Weights of a small GPT-style language model, trained from scratch on English Wikipedia: LayerNorm before each block, 159M tokens.
Each number is 128 + 32 x the weight over its row's rms, rounded and kept within 0 to 255. Layers, rows and columns count from 0. The size above them is the row's rms in percent of the matrix's.

# layer 7 MLP down (transposed), 640x160, rms 0.195, rows 400-421, columns 0-159
size [ 98  97 106 105  66 102 114  98  69 107  90  93 100 102 126 116  88  95  91  93  99 102]
[[100 241 181 127 127 164 131  83 127 115 106 140 163 190 102  92 218 149 241 123  94 114  86 185 116 120 174 152  90 190 123 149 126 140  84 103 156 128 122 127 123 112 146 157 175 116  98 124 142 158  94 134 136 171 144 145 134 120 157 108 118 130 133 130 102 126 119 145 110 121 196  69  98 165 145 132 162  78 128  92 112 122  80 135 140 165  72 156 152  35 122 127 152 116 170 142 143 102  75 134 128 175 169 102  95 113 151 113 159 107 147 172 140 107 143 137 168 140  69 101 135 134 143 140 133 114  99 120 120 117 126 108  93 155 198 150  92 115 143 138 130 121  98 114 112  75 135 183 153 174 135  73 112 112  83 124 108 124 137 144]
 [133 127 129 155 103  76 118 131 151 155 112 156 129 157 134 152 118 115 157 163 150  94 117 106 143 138 150 127 121 134 189 102  99 122 117 137 139 127  64 199  77 116 133 118 167 149  79 102 136  92 163  98 144 137 155 143 108 121 102 102  44  80  85 139 144 131 130 130 183 149  99 144 150  91 118 133 167 123 128 110 124 106 146 211 151 138 173 113 138 169  99  54 103  86 183 103 121  96 113  95 166 141 146 195  94 130 123 132  86 175 187 134 116 113  88  85 140  70 164 156 157 114 167  76 159 107 105 184 105 121 155 143 180 145 183 129  93 157 189  78 189  60 127 125 140 124 121 120 153  82 122 115 135 109  45 146 101  76 136 100]
 [119 145 129 127  89 151 134 120 110 156 142  91 115  85 164  49 161  93 144  44  61 129 117 138 144  82 115 158 127 162 118 115 117 113  85 121 161 106 163 138 116 111 161 126 130 102 106 129  92 164 178  97 127 122  27 189  64  99 163 134 110 111 126 169 138 104  86 173 148 182 106 169 133 143 196 163 164 162 127 146  65 109 146 135 172 151 171 106  85 155 109 160 128 123 190 118 131 109 136 137 121 122  96 131 117 162 103  91 138  35 173 141  90 156  90 148  90 123  94 139  84 183  78 157 115 115 135 144 143 128 104 171  95 186 127 118 135 127 125 115  96  93 180 162 151 160 110 133  91 163 131 133  69 163 111 134 161  99 140 120]
 [ 73  93 123  94 103 164  97 146 143  93 128 181 144 124 130  88 129 182 107 127 115 128 144 165 104 160 176  64  89 121  82  93 167  85 171 124 126 133 214 156 133 122 108 165 114 125 151 106 159 150  62  97 168 172 119 111  84 161 155 118 132 114 142 113 137 122 113  95 177 164  97 108  75 144  97  96 146 112  89  76 143 107 116 156 123  67 127 181 126 135 127 154 103 136 151  65 118 151 109 166 149 104  84 143 114 143 159 191 113 141  68 102  67  73 226 128 110 111 120 124 156 107 120  85  98 105 183 134 126 105 161 157 143 135  89 114 119 181 155 112 120  74  92 159  97 107 155 123  46 172 138 116 134  74 137 134 128  99 146 122]
 [130 161 114 116 151  57 111 109  74 123 146 147 139 163 120 171 127 165  88 105 136 115 118 130 194 133 141  96  72 156 144  84 128 149 119  78 116 125  89 105 193  80  48  95 158  84 118 140  65 123 128  80  80 205 124 159 117 133 114 118  98 118 147 144 144 138  57 145 138  72 126 118 131 117 140 105 121  87  36 132 125 127 119  87 130 112 135 160  83 120 101 164 111 129 130 112 123 111  86 147  28  88 158 131 111 115 128 118  82 110 117 131 107 179 168  69 119 146 128 107 110  88  57 127  88  90  82  91 100 168 106  84 141  57 160 106 107 102 100  94 138 133 107 149 103 106 119  96 137 105 163 107 108  95  82 125 152  97 127 132]
 [142 132 117 138 149 123  98 192  98 129 170 119 166  95  63 149 138 149 133  74 135 114 140 172 120 119 137 155  87 110  90 159 159 197 118 106 135 143 143 160 104 120 115 114 160 117  94 129 135 148 151 137 194 140  86 126  93 146 120  81 127 106 154 116 145 177 136 150 122 152 155 200  98 125 147  56 140 100 105 140  70 167 114 164 101 133 142  60 128  84 165 144 112 151 157 145 114 213 118 184 152 135 158 147 148 132 137 187  95  53  84 128 136 130 136 127  92 125  70 102 114  70  58 111 117 160 171  97 174 107 115 108 162 118 144 186 102 125 109  53 156 178 118  74 164 106  94 153  93  80 160 127 154  89 132  98 143 147 158  98]
 [148 122 192 108 143  91 149 195 128 151 151 125  75 128 161  83  93 116  90  80 127 130  91  97 119 138 134 157 178 154 143 164 102 140 132 125 164  98 147  60 107 107 119 102 109 119 109 156  85 126  91 116  78  92 178 190 101 152 205 216  78 183 146  79  85 112 116 121 111  84 102 139  80  99 157 141 144 124 158  78 116 106 124 114 163 123 143  87 130 195 131 190 185  84 148 111 100  96 153 128 154 178  90 106 134 155  92 160 108 141 112 138 181 115  59 133 121 145 135 155 133  81 155 159 143 124 109 109 169 131 185 122 144  73  83 139 110 139 165 135 149 124  94 136 141 125 171 115 131 119 140 187 152 151  68 155 100 102 148 142]
 [135 114 191 149 112 128  96  99 113 152 122 110 146  86 183 134  96 120  93 129  94 208 131 130  96  77 101 125  48 137 154 117 131 173 111 124 148 189 126 157 119  97  78 133 188 103 125 138 113 126  92  87 178 152 111  87 149  82 152 119  88  69  67 101 145  46 150 172 145 154 122 105 146 149 116 107  80 130  87 127 110 153 122 106  93  74 106  83 201 156  99 107 194 122  86 121 156 162 146 128 119 186 134  99 109 172  92 106 165  89  28  62 124 122 103 151 169 105 118 156 122 115 122 123 148  73  90  90  87 137 103 157  94 156 126 109 137 135 137 129 116 164 149 103 140 121 110 148 164 124 115 128 113 163 133 109 140 116 168 170]
 [146 105 139 129 150  75 137 105 140 132 154  92 123 111 149  99 129 157 117 131  90  85 102 158 196 141 117  74 131 123 153 142 182 110  99 145 107 122  84  97 178 115 147 123 162 131 119 117 121 124 154  85 127 182 159 162 177  87  76  88  83  97 213  89 160 128 123  97 149 143 108 123  84  98 159 114 143  80 140 141 124  86  82 106 144 202 184  96 113  95 171 157  92 126 173 104 117 121  84 100  55 168 154 154 146 135 127 152 154 122 179 167 166 150 124 144 143 161 136 105  86 139  90 140 156 151  80 164 165 145 130 104  99 121 153 165 138 116 105 130 187 175 126 156 120 130 166 104 167 121  62 204 134 142 113 121 196  56 125 177]
 [162  56  85 170 108 128 148 131 107 119 135  82 102  97 138  86 135 134 181 147 124 130 162  71 132 193  80 144 136  97  95 176 113 123 124  78 105  95 154 123 106 121 104 114  95 137  67 141  78 146 196 150 139 141 155 123  96 110 135 143 163 177 128 134 140 140 147 193 132  73 248 153 102  94 107  95 158 120 142 135 122 112 144 111 149 144 131 124 131 132 143 119 115 155 155 141 106 204 153 128  89  79  76 154  88 141  96  80 160  81 131 180 148 117  83 152 116 101 170 150 147 136 146 112 139 162  67 104 148 104 216 154 139  81 158  90 112 145 155 150 146 172 130 109 150 165 123  98  93 152 130 128  83 130 117  77  97  74 102 154]
 [163 112 127 177 113 112 133  64 165 127  94 166  95 134 182  93 103 127 164 110 148  67 140 156 145 161 139  91  97 157  66  80 101 136 107 132  87  84  95 158  92  92 134 155 156 154 112 131 115  72 160 123  55 151 169 119 150 112 107 110  77 147 158 115  99 155 142 161 153  96 113 151 157  92 187 187 167 118  93  66  78  96 129 127 178 155 141 130 194 148 111  85  88 157 107  79 125  86 128 127 143 125 135 120  65 181  98 155 141 126 119 110 188  92  84 110 155 119  73 174 139 199 135 146 141 120 133 115 134 138 146 121  94  47 151 108 122 104 161  96 168 134 155 144 104 139 116 164 167 169 178 145 148 139 122  94 162  82 153 114]
 [ 87 128 118 141 108  95 143 114 127 137 140 147 137  94 116 134 116 147 169 160  98 164 156 144 119 131 158 153 112  92  73 147 159 131 148 127 160 114  94 126 125 143  50 143 127  92  86  69 110 132 109 118  94 119  85 126  81  81 141 115 144 114 132 205  86  95 133 101 159  92 160 131  63  39 104 143 172  77 144  97 142 147 195 120 157 124 105  98 179  92  90 171 167 143 145 133 133 138  91 144 139 173 116 142  82 164  21 134 154 177  89 159  96 116 149 106 126 122  91 163 180  69 121 132 127 158  66  87 134  86 133 142 108  79 188  75 106 112 145 156 159 145 130 141  54 112 110 169 131 136 124 107 115 183 118 120 153 127 122 173]
 [139 111 109  93 117 112  41 125  53 145 119 128 166 173  89  93 125 129 151  99 155 139 143 158 112 140 112 216 100 124 108 149 142 182 144 128 110 129  47  97 174 140 154  64 164 163 113 144 137 102 112 109 141 176 186 104 128 153 150 118 122 143 118 133 106 134  82 155 131 143 176  92  62 128 134 151 130 112 114 133 161 138 159  75 114 132  89 152 132 161 106 113 189 168 134 161 145 162 127 185  88 114 128 115  64 172 122  76 127 139 132 124  93 150  94  87 172  74 149 117  76 140 118 193 149 181 121  84 107 159 159  70 132  81 126  92 122 144 156 119 140 124 148 117 136 147 125  19 167 106 100 108  88 146 161 149  90 147 133 130]
 [176 110 141 162 132 117 118  99  77 108 146 100 141 157 105  98 130 157 255  91 141 141 146  84 192  94 177 134  92 107  81 122 107 100  46 128 104 188 130 129 134 150 115 122 139 116 120  66  97 155 122 103 159 107 111 113 135 132 129 183 172 138 154 166 142 136 178 136 178 157 131 146  83 119  88 165 166 164 116 140 111 110  95 204 121 133 100 123 118  81  81 101  90 198  98 193 126 114 135 115  95 120  96 132 122 139 144 171  89 134 159 107 100 102 154 125 169 154 137 152 130  82  97  51 120 124 108 120 164 132 162  92 149 113 156 130  81  86 117 151 114 125 148 114 138 155 120  95 154 133 146 155 125 111 137 134 158 157 159  83]
 [152 142  48 162 114 101 187 113 131 125 117  83 188 172 120 120 116 171 146 126 126 132 121 174 162 141 122  96  78  99  93 141 126  85  94 143  90 180 184 127 128 141  95  83 169 148 216 142 130 198 127  96 143 154 171 132 104 130  68 104 104 114 128 200  73 193 156  79 116 198 133 161 173 107 121 165 124 126 188 128  83 156 111 117  97  43 127  96 105 162  96 156 128 140 147 180  82 153 124 131 150 109 155 127 120  90 135 154 173 152 159 162 165 139 168 118 173 142 133 108 123  96 142  89 138 167  72 111 162 114 121 129 135  98 133 152 140 122 112 123  94  89 123 116 199 106  88 126  92 122 140 139 138 119 180 105 144 169 126 132]
 [137  48 211 105 128 150 126 128 168 172 151 128  90 163 152  52 124 116 159 125  99 158 103 192 123 104 203 128 126 113 153 170 135 112 159 128 157 102 135 126  22 153 139 142 116 105 148 116 133 137 167 165 119 109 168  84 141 179 144 157 153 149 130 103  68 218 209 127 166  87 156 106  96  81 143  64 165 114 114 118 147 118 123 148 152 161 174 107 195  97 161 125 154 141 107 152 117 109 145 152 105 132 141 130 137 100 165 140 132 161  73 118 143 125 199 158 125 141 147 126 134 105 111  70  98 120  79 109  80 203 113  92 116 146 121 147 106 126  95 146 115 136 103 116 135 126 178 126  90  95 151 128 128 134 162 141 149 112  88 147]
 [159 162 101  94 125  76 212  69 130 114 158 128 126 158  90  84 160 120  85 123 157 175 163 126 103 146  94 132 138 146 116 205 139 171  96 120 170 172 112 204 151 114 120 139 136 119 128 110  79  41 155 197  88 186 127 112 129 137  97 137 106  99  80 117 210 130 161 130 158 125 132  84 134 140 118 121  88 105 126 181 124 104  96  96 117  76 130 115  94 138 157 136 132 118 120 137 134 107 120 163  68 151 158 117 152  73  86 131 168 134 148 126 187  64 169  84 127 171  90 131 104 134 127 134 104 120 107 140 172 136 170 127 159  86 159 141 219 127 135 156 118 161 107  74 148 132 149 144 129  73 156 136 133 143 156 134 153 122 130 186]
 [ 63  63 158 116  69 119 176 109 132 102 152 109 134 136 169 113 164 116 128 151 132  64 147 137 177 181 123 128  76  79 123 121 112 122 198  72 114 116 165 157  90 154 128 156 158 126 135  97 140  81 156 134 144  84 196 128 125  89 128  87 114 145 111 114 111 174 105 127 167 107  93 176 127 104 128 161 168  46 119 130 163 104 148 100 168 146 184  86 140 130 180  79 114 116 142 177 177  84 147 144 109 195 158 144  78  88  76 133 125  87 195 102 113 177 102 137 118  83 137 102 149 126 135 101 130 132 126 107 188 110 156 159 134 118 146 133 167 134 124 137 129 147 199 149  77 146 126 122 171 121 137 148  67 107 149 154 149 115 169  83]
 [155 142 179 136 101 102 138 114  99 112 114  99 139 127 130  85  87 117 146 115 128 129 146 121  93 134 152  93 143 149 155 138  88 154  88 130 132  83 124 100 114 179 171 127 139 119  69 141 120 147  68 128 164 116 102 105 142  97 108 128 119  94 173 157  79 179 151 134 149 119 136 165  80 116 141 145 142  48 112  98 185 109 142 154 153 183  78 108 110 105 121 144 123 174 165 116 181 115 132 119 127 132 149 173 102  80 113 130 182 134 174 112  82  47  45 137 111 167 208  89 129 126  90 137 162  91  81 162 124 150 128  49 124 134 116 146 160 135 196 108 133 136 121 129 164 168 110 148 138 122 146 112  75 107 150 150  64  36 105  65]
 [147 120 172 134  96 156  96 141  92 112 112  68 144 145 125 131  93 169  79 112 114 159 146 126 101 106 166 110  98 111 219 163 108 171 133 104 139 147  94 136 136 184  69 171 182 167 142 113 127 149 109 108 106 153 183 110 141 157 129 100  98 111 165 111 108 121 144 119 173 183  85  52 115 205 102 177  60  96 121 164 137 170 118 126  99  93 108  93  86 143 148 116 112 114 121 105 145 134 115 130 153 109 116 107 108 110 153  74 131  87  85 188 174 121 140 127 133 104 165  45 105 103 146 156 112 121 157 145 133 150  95 167 130 135 194  58 165 157 149 123 154  71 117 112 116 174  83 130 133 162  83 201 144 119 138 121 126  80 118 164]
 [164 163  92 102 132  33 152 152 119 107 134 158 102 114 113  91  98 116 123 119  84  88 114 151 192 101 146 179 194 124  90 201 156 127 106 183 114 106 142 100  70  85 105 116 164 141 170 140  91 110  80 132 115 110 131 114 188 133 182  75  88  93 176 129 125 130 115  88 147 144 135 151 137 117 155 107 137  70 138 176 184 138 132 167 175 115 141  68  87 134  76 132 170 114 170 157  92 113 144 151 100  84 123 100 131 122 103  97 130 112 161 144 140 130 141 155 118 158 141 118  92 153 168 140  95  81  64 148 162 154 152 133  83 133  82 123  75 159 150 136 115 157 107 119 139 110 122 145 161 196 104 133  61 136 153 182 125  66 164 149]
 [170 158  82  86  86 105 115 172 186 105 153  94  95  96 125  91 133 123 119 142  52  97  71 173 174 140 151 157 113 178 161 115 101 109 117 172 140 161 157 128 168 114 117 201 117 121  82  95 110 124 154 134 140  77 105 144  68 166 100 118  81 107 187  86  74 117 155 147 126 138 188 159  66 111 106 175 147  52 107  90 110 132 122 124 131 164 133 121 120 122 124  81 111 153 205 117 140 167 124 131  64  97 143 137 106 135 147 140  95 112 155 165 103 105 144  96 126  95 129 157 212 142 100 128  96 169 143  97 115 110 179 117 106 148 141 136 120 148 127 176 146  75 162 159 112 121 173  86 165 157 119  98 119 114 158 106 153 140  87  69]]
# layer 7 MLP up, 640x160, rms 0.202, rows 401-421, columns 0-159
size [ 90  98 106  95  96 112 103  90 111  86  87 105 100 111 103  90  95  99  86 103 100]
[[156 112  62 101  98 108 188 128 132 105 115 123  93 148 130  94 155 185  99  94 129  88 144 137 101 113 136 158 147 134 137 161 136  85 187 130 129 179 135 184  32 159 101 145 140 156 168 111 128 120 141 157 170  47 116 101 129 118  91 134 167 108 153  82 201 139 148  99 140  93  77 162 163 148 170 148 127 140 116 149 131  96 115  85 157 160  97 104 128 108 157 194 102 112  47 166 110 141 145 163 129 104 179 117 149 112 175 184 150 127 135 121 147 125  70  93 175 144  95 149 102 141  49 131 104 184 132 151 122 138  87 126 124 211 117 115  93  88 148 122 140 160 171 145  76 112 109 116 159 169 127 111 119 141 130  98  86 153 142 159]
 [151 131 187 136  80 184 109 132 103 126  51 148 144 139 143  62 123 138 164 131  92 158 105 172 165 133 112 142  75 168 104 188 150 160 136 154 146 200 161 134 115 206 170  95 113 121 122  88  86 123 151 121 105 182  83 150 146 126 146 102 129 117 114 167  87 156 137 108 144  86 132  98 107 116 142 117 148  97 106 131 186 161 162 132 124 106 164 124 132 150  51 112  92 106 141  69 105 124 104 170  81 134 162 105  73  99 131  91  98 124  86 170 179 165 128  84 207 149  99 139  78 123  69 131 127 128  84 121 141 190 143 162 135  85  95 132  86 139 164 105 133 136 135  81 100 155 147 147 141  99 126 179 158 169  70 132 127 126 110  91]
 [160 184 134 116 124 144 142 121 127 127 137  98 100  68 187 124  94 123 149 142 106  50 136 134 145 161  96 107 113 200 169  77 122 156 157 143 155 220 101 150 135 132 146 103 124 109 152 164 121  85 193 120  77 105  44 131 162  96 141 108 108 112 162 105 135 138  68 156 120 138  87 159 136 119 121 182 172 192  99 134 105 104  93 133 135 166 113 129  72 107 168 117 132  92 106  79 128 128 138 135 112 129 125 181 150 106 128  55  88 114 192 140 176 147 134 118 178 116 137 174  96 114  89 106 171  92 122 153 155  89 163 100 140 105  69  97 103 135 128  80 148 139 106  88 138 142 135 146 176 159 127 124  78 114 104 184 187 167  97 120]
 [141 109 155 133  70 165  65 145 122 145 154 131 111 105 156 137  39 107 162 113 160 118 141 121 109 133 127 163 109 103 168 129 142  96 130 139 110  97 161  99  85 149 173 160 108 170 173 132 142 217  67 174 165  99 113 131 108 155 152 157 119 118 100 129 120 153 164 108 149  92  94 137 163  79 142 130 170 107 238  91 162 178 134 158 114  96  59  91 115  98  59 176 119 153 127  96 122 129 109 143 140 166 131 178 149 147 125  74 132 139 117 148 141 112  85 121 171 102  97 124 132 195 132 123 155 181 134 124 167  73 133 137 126 158 147  57 128 114 132 168 136  95 160  62 164 127 123 140 125 144 116 112 178  82 105 160 112  88  79 138]
 [168  28 155 181 101 220 125 138 147 138  96 118  65 118 165 120 126  90 108 155  90 178 194 102 141 130 214 123 107 123 123 107  84 128 142 120 154  55 106 145 133 106 132 141 160 136  49  74 142 176 201 143 125 120 169 163 124 148 128 122 146 127  98 161 139  73 175 107 147 144 145  83 114 107 181 100 135 155 152 112 163 108 157 151 109 117 167 129 106 111 100 122 118 118 161 159 123 112 118 127  76 103 138  75 126 143 141 153  89 146 110 111 140  83 146 188 165 156 143 161 129 176 111 159 163 104 133  93 177  87  79 127 109 141 105 193 132 121 124 144 170 105  94 170 126 111 144 121 128 135 108 104  58 100 113 108 183 129 113 116]
 [175 107 182 139 180 126 140 139 157 112 120 139  87 111  83 168 111 117  91 113 193 102 136 161 142 172 102  93 148 101 135 158 118 123 185 128 106 119 151  91 117 116 145  73  96 101  83 116 146 117  78 125 101 117 183 153 172 166 181 173 131 155 160 128 110  21 144 152 165 162 154  93 123  84 121 151  99 195 148  80 109 112 144 145 155 133 201 142 191 133 160  87 115 139 135 174  73 140 152 133 103 170 141 103 115 169 127 115  91 107  95 130 128  80  91 177 131 131 102 149 143 157 105 147 178 101 121 110 126  87 138 159 165 111  80 170 119 180 165 134 154  56  87 151 187 120  81 123 123 155 130 138 107 121 137 126  99  52 122 144]
 [ 94 126 135 138 108  92 117 141 110 149 120 140 111 135 117 125  90 202 121  92 118 142 145 136 131 140 160 148 199 139 175 177 147 107 122 122 147 159 159  90 129 114 153 118 123 163  84 124  45 134 185 100 108  98  77 147  66  75 118 123 102 178 165  98 146 111  50 145  60 106 110  27 145 125 107 145 162 106 177 136 135  63  88 149 104 165 137 123 119 159  93 122 159 162  98  97 124 134 108 115  60 119  64 128 126 182 101 117 180  99 163 114 138 163 167 179  85  86  72 151 131 104 128 128 133 149 179 152 116 174 134 156 133 115 128 190 154 120 161  91  98  77 140 120 139 127 155 103 122 134 176 140 138 146  90 145 110 101  63 129]
 [154 133  15 164 125 123 129 175 110 110 154  79 172 132 150 146 110 113 146 149  95 146 112 130 108  67 131  96 145 154  84 172 190 153  98 125  72 172 164 163 123 140 153 143  78 138  97 129  55 103  91  93 185  87 164 105  98 122 132 154  88 159 156 196 155  71  91 101 142 183  90  97 149  99 125 126 106 100 127  61 139 127 130 144 106 128 132 152 155 184  54 178 101 134 106 112  81 112 115 171 121  98 108 101 142 150 159 120 192 119 116 110 120 184 145 112 137 109 137 124 112  97 158 144 106  95 129 126 126 185 115 211 116 130 113 110 158 153  86 149 122 134 149 203 110  85 122  74 160 148 155 142 107 117 144 107 140 125 157 130]
 [151  92 159 136 133 202  80  90 154 127 159 138 133 104 137 130 138 127 135 120  98  86  92 150  54 143  99 140 112 110 147  65 109  91  68  89 140 148 150 201 151 171 143 108  74 101  98 200  82 162 140 138 175 146 164 134 108 121 160  71 166 139 165 134 112 145 126 183 152 159 197 194 118 166 180 175 148 187 121  81 143 126 124 106 105 172  98 177  94  86 152  95 126 120  84 103 116 162 102 123 111 106 120 113  64 148 119 145  89  42 127 119 142 101 116 121 132 104 116 143 145  99 126 187  87  99  70 136 183 126 125 132  76 129 146 148 111 161 116 104 155 113 123 133 134 180 145 135 161  77 141 114 117 122 140 109 122  88 125  75]
 [134 158 118  94 141 166 131  95 147 129 150  73 136 130 144 137 109 145 143 167 208 139 120 105  96  87  75 107 122 139 171 200 171 113 105  95 103  91 114  87 131 164 146 159 105 149  83 177 123 173 191 141 123 126  81  98  83 138 116 163 102 113 145 180 131  86 141 108 126 149 104 128  95 126 141  98 123 143 179 199 162 134 141  89 158 119  87 119  77 100 123 147 160 115 131 138  75 127  97 111 103  68 140 182 121 145 191 161  74 114 179  98 124 103 121 121 100  91 211 106 145 119 175 167 133  76 117  89 164 169  88 185 147 167 176 112 122 162 103 141  79 122 102 157 130  93 127 130  81 109  73  77 120 156  79 106 119  96 157 109]
 [132 142 123 156 149 150 148 112 139  86 121 127 186 117 100  82 149 141 101 163 146 143 127 150 122 117 104 123 158 150  98 195  69 128 169 110 187 126 168 127 128 102 157 102  70 150 119 104 116 131 146 138 130 166 128 162  95 146 153 123 168 143 110  88 144  48  92 144 196 181 129 152  93  81 118 114  66 131 116 114  93 120 128  86 122 171 200  92  79  71 158 145  91 146  89 118 110  81  96  84 103 114 134 149 183 123 136 146  77 105 144 103 135 173 161 107 123 127 101 203 190  92 136 205  99  75  72 109  83 140 156 144 113  94 133 171 107 172 121 133 182 131 115 113 125 121 206 122 113 138 167 126 196 108 125 115 149 144 134  93]
 [164 136 139  35 110  92 122 145  84  76 103 130 103  29 127 146 135  96  69  99 156  71  80 162 157 194 156 109 141 141 139 122 129 123 121 138  86 117 190 168 102 154 168 145 110 103 138 146 172 137  84 139 161 170 133 131 157 134 100  80 132 177 123 162 166 111 200 135  87 157 109 148 158 148 153 154 160 174  70  96 138 133 109 122 114 126  81 122 105 116 176 170 122 130 146 105 111 136 145 132  91 157 139  95 141 137  95 125  81 125 164 132 205 103 150 101 107 163 189 161 134 177 159 102 145 130  96 199 141 110 129 113 156  59 163 115  82 120 163 153 123 164 133 135 175 122 102 121 164 136 170 107  86 158 168 103 171 119 111 113]
 [102  71  64  94  84  91 134 148 132 127 153 154 199 158 145 122 129 155 103 148 160 164 102 143 158 130 174 104 131 122 119 126 116 148 161 154 184 109 113  88 144 109 131 153 125 154  69 107 104 108 129 133 122 167 120  80 161  98 199 118 143  89 138  99 200  86 148  93  43 122 149 139 117  74 109 116 128 131  61 148 103 146 124  95 106 118 146  99 187 130 164 130 123 111 184  77 165  41 190 133  74 137 176 107 155  77 117 131 169 121  97 167 117 134 135 187 134 147 120 178 167 139 113 150  86 145 200 110 160 172 140 130 110 151 100 104 118 139 143 143  84 142 141 143  80 106 129 145 155 126  62 154 110 152 143 148 166 112  67 113]
 [123  99  95 170 144 123 128 134  89 158 164 134  70 155 135  84 106 150 141 140  90 134 149 161 157 142 163 112 121 138 131 150  97 132 148 115 161 128 140 161  85 116 146 109 162  83  63 153 109 145 142 100 135 166 126 153 166 151 121  88 184 114 155  47 177 151 140 124 106  71 101  84 113 150 102 157 161 137 129 101 106  18 159 140 155 145 106 159 156 189 160 121 171 106 133  83 147 129 114  78 125 103 149 146 149 119  92 143 132 143  82  66 140 121 114 152 157 105 182 107 136 145 116 120 146 121 146 163 128 153 176 151 125 118 116 128 159 133 136 139 156 111 178  91  35 116  77 189 176 139 166 166 141  72 177  59  59 158  79 145]
 [114 132 179 142 101 152 150 136 109 150 150 149 172 153 127 133 109  85 134 132 191 142 147  86 171 142 147 103 145 120 163 160 146 128 179 165 168 129 136 116 119 136  66 169 137 130 125 109 137 142 117 162 167 101 194 135  56 163 150 129 157 125 163 152 125 151  82 138  93 109 156 111  55  78  81  71 150 135  91 127 102 178 201 124 118 114 117 169 164  88 130 125 130 111 124  91  84 101 167 163  85 136 152 114 134 142 111 136 112  86 100 130 124 118 164 126  88  98 127 144 160 139 114 132 122 187  89  80 145 104  69 132 108  95 159 123  91 116  99 114 105 144  74 111  75  50 150 215  67 122 148 155 157 129 115 204 113  36 115 132]
 [ 87 138 134 141  95  70 157 122 154 111 140 125 120 145  92 101 224 101 104 130 104 125 116 161 138  49 110 118 100 142 130 158 106 128 196 111 111 105 152 149 182  91 150 109 162 139 130 165  94 178 119  93 166 124 154 118 147 109 130 128 127 108 115 103 115 175 138 143 150 147 144 128  67 157 145 149 173 141 220 120 118 118  73 172 166 106 169 141 126 119  88 118 146 134 141 142 125 116  75  66  90 135 103 101 190 100 106 143 180 120 179 130 128 143 100 147  92 181 152 110 147 178  83  90 136 157 104 159 138 161 140 100 114 138 137 109 116  74 113 112 111 132 105  83 152  28 113 123 124  85 132  88 110 177 131 194 111 133  29 121]
 [129  85  94 116 148 142 109 125 150  82 131 159 145 130 151 132 142 110  87 112 187 133 103 230 109 102 146 150 118  75  38 142 191 123 158 139 131 117 128 163 110 134 113 102 144 171 156  92 103 118 117 159 126  88 116 131 154 146 185 125  86 172 159 148 175 112 113 112 139 128 113 137 152  96 225  65 124  69  62 141 122 109 130 167 111 146 181  99 179  79 105 144 107 117 140 129 113  68  83 122 101 131  95 127 122 122 121 164 136 130 133 160 122  98 150  70 153 171  98 128  70 125 126 179 144 167 138  67 166 121 116 156 168  85 144  93 104  88 132 182 145 143 158 142 128  44 160 107  77 189 141 117 136 150 135 106 155 133 117 155]
 [ 74 139 122 152 171 144  89  99 177 145 106 135 141 120 192 107 219 146 117 131 123 129 120 164 123 128 104  45 105 101 110  62 132 103 143 150 165 154 174 160  78  99 199 106 137 173 155  69  94 116 163 134  66 132 125 138 160 143 104 114 143  94 131 137 134 104 112 145 111 106  61 159 145 152 144 119 147 139 141 160 189 118 153 133  47 113 194  98 131 145  92 137 167 119  66 112 141 145 143 135 108 106 118  89 121 159 143 142 162 120 166 139 126 131 173  94 110 150 136 194 144 158 145  92 116 141  94 112 185 115 124 169  58 168 100 113  67 131 123 157 166  97 117 188 105 156 173  65 117 120 171 127 154 159 131  86 130 129 120 169]
 [102  32 102 172 119 148 135 157 197 163 147 135 151  88 119  87  97 110 180 191 114 118 157  88 121 122  92  94 154 159  93  94 142 161 193 151 137 145 151 176 138 165 165 109 107 116 170 118 172 130 147 165 127  74 147 135 103 164 140 128 126 150 118 152 197  67 121 119 129 177  93 127 103  75 147  96 144 178 124 116 104 100 127 110 128 100 124 159 129  90  73 167 125 130 140 171 111 130 148 140 124 131 111 135 157  57 140 176  93 110  83 151 120 143  93 196 130 115 103 148 111 140 100 181 122  67 137 167 144 118 130  88 141 127  59 146  97  88 165  63  91 162  75 128 131 163 122 127 109 121 136 104 120  66 195 160  96 120 153  95]
 [108 111 134 175 175 107  54  97 125 128 169 123  60 135 141 101  72 116  98 107 189 142 133 129  99 116 128 113  67 154 118 122  96 106  88  95 153 153 100 117 121 181 152 117 136 139 183 142 103 157 221 121  96  99 151  90 156 119  76 115 170  51 136 116 232  94 117 115 134 112 105 161 108 185  95 153 121 123 114 135 164 121 105 143  99 159 164  82 115 122 106 114 182 134 123 132 117  80 169 146  79  89 131 110 155 104 160 165 132 115 130 145 132 139 162 104 155 112 166 148 194 196 114 127 155 137 118 146 149  92 165  93 108 122 108  97  87 135  78 129 167 140  77  82 113 102 125 122 173  89  86 126 130 139 120  83 140 175 186 163]
 [100 136 155 142 118 139  89 144 171 179  98  81 114 134 135 131 113 133 102 196  77 126 175 148 149 180  75 150 102 137 136  98 146 134  94 119 151 141  94 141 143 137  97 111 100 182  94 152  72 111 141 129 180 151 107 181 144 120  88 111 162 158 177 125 165 109 104 195 157 101 144 136 120  98  77 110 155 160 139 165 172 133 128  83 141 108  78 141 104 118 124 105 136 151 111 152 181 131 164  91 125  77 144 176 108 141 171  78  75 141 127  96 105 126  54 128 100 172 145 122  73 136 176 120 111 169 133  64 103 183 156 118 133  97 133 113 167 107 122  49 124 137  72  56  85 170 156 136  97 120 173 184 168 124 126 127  95 141  69 149]]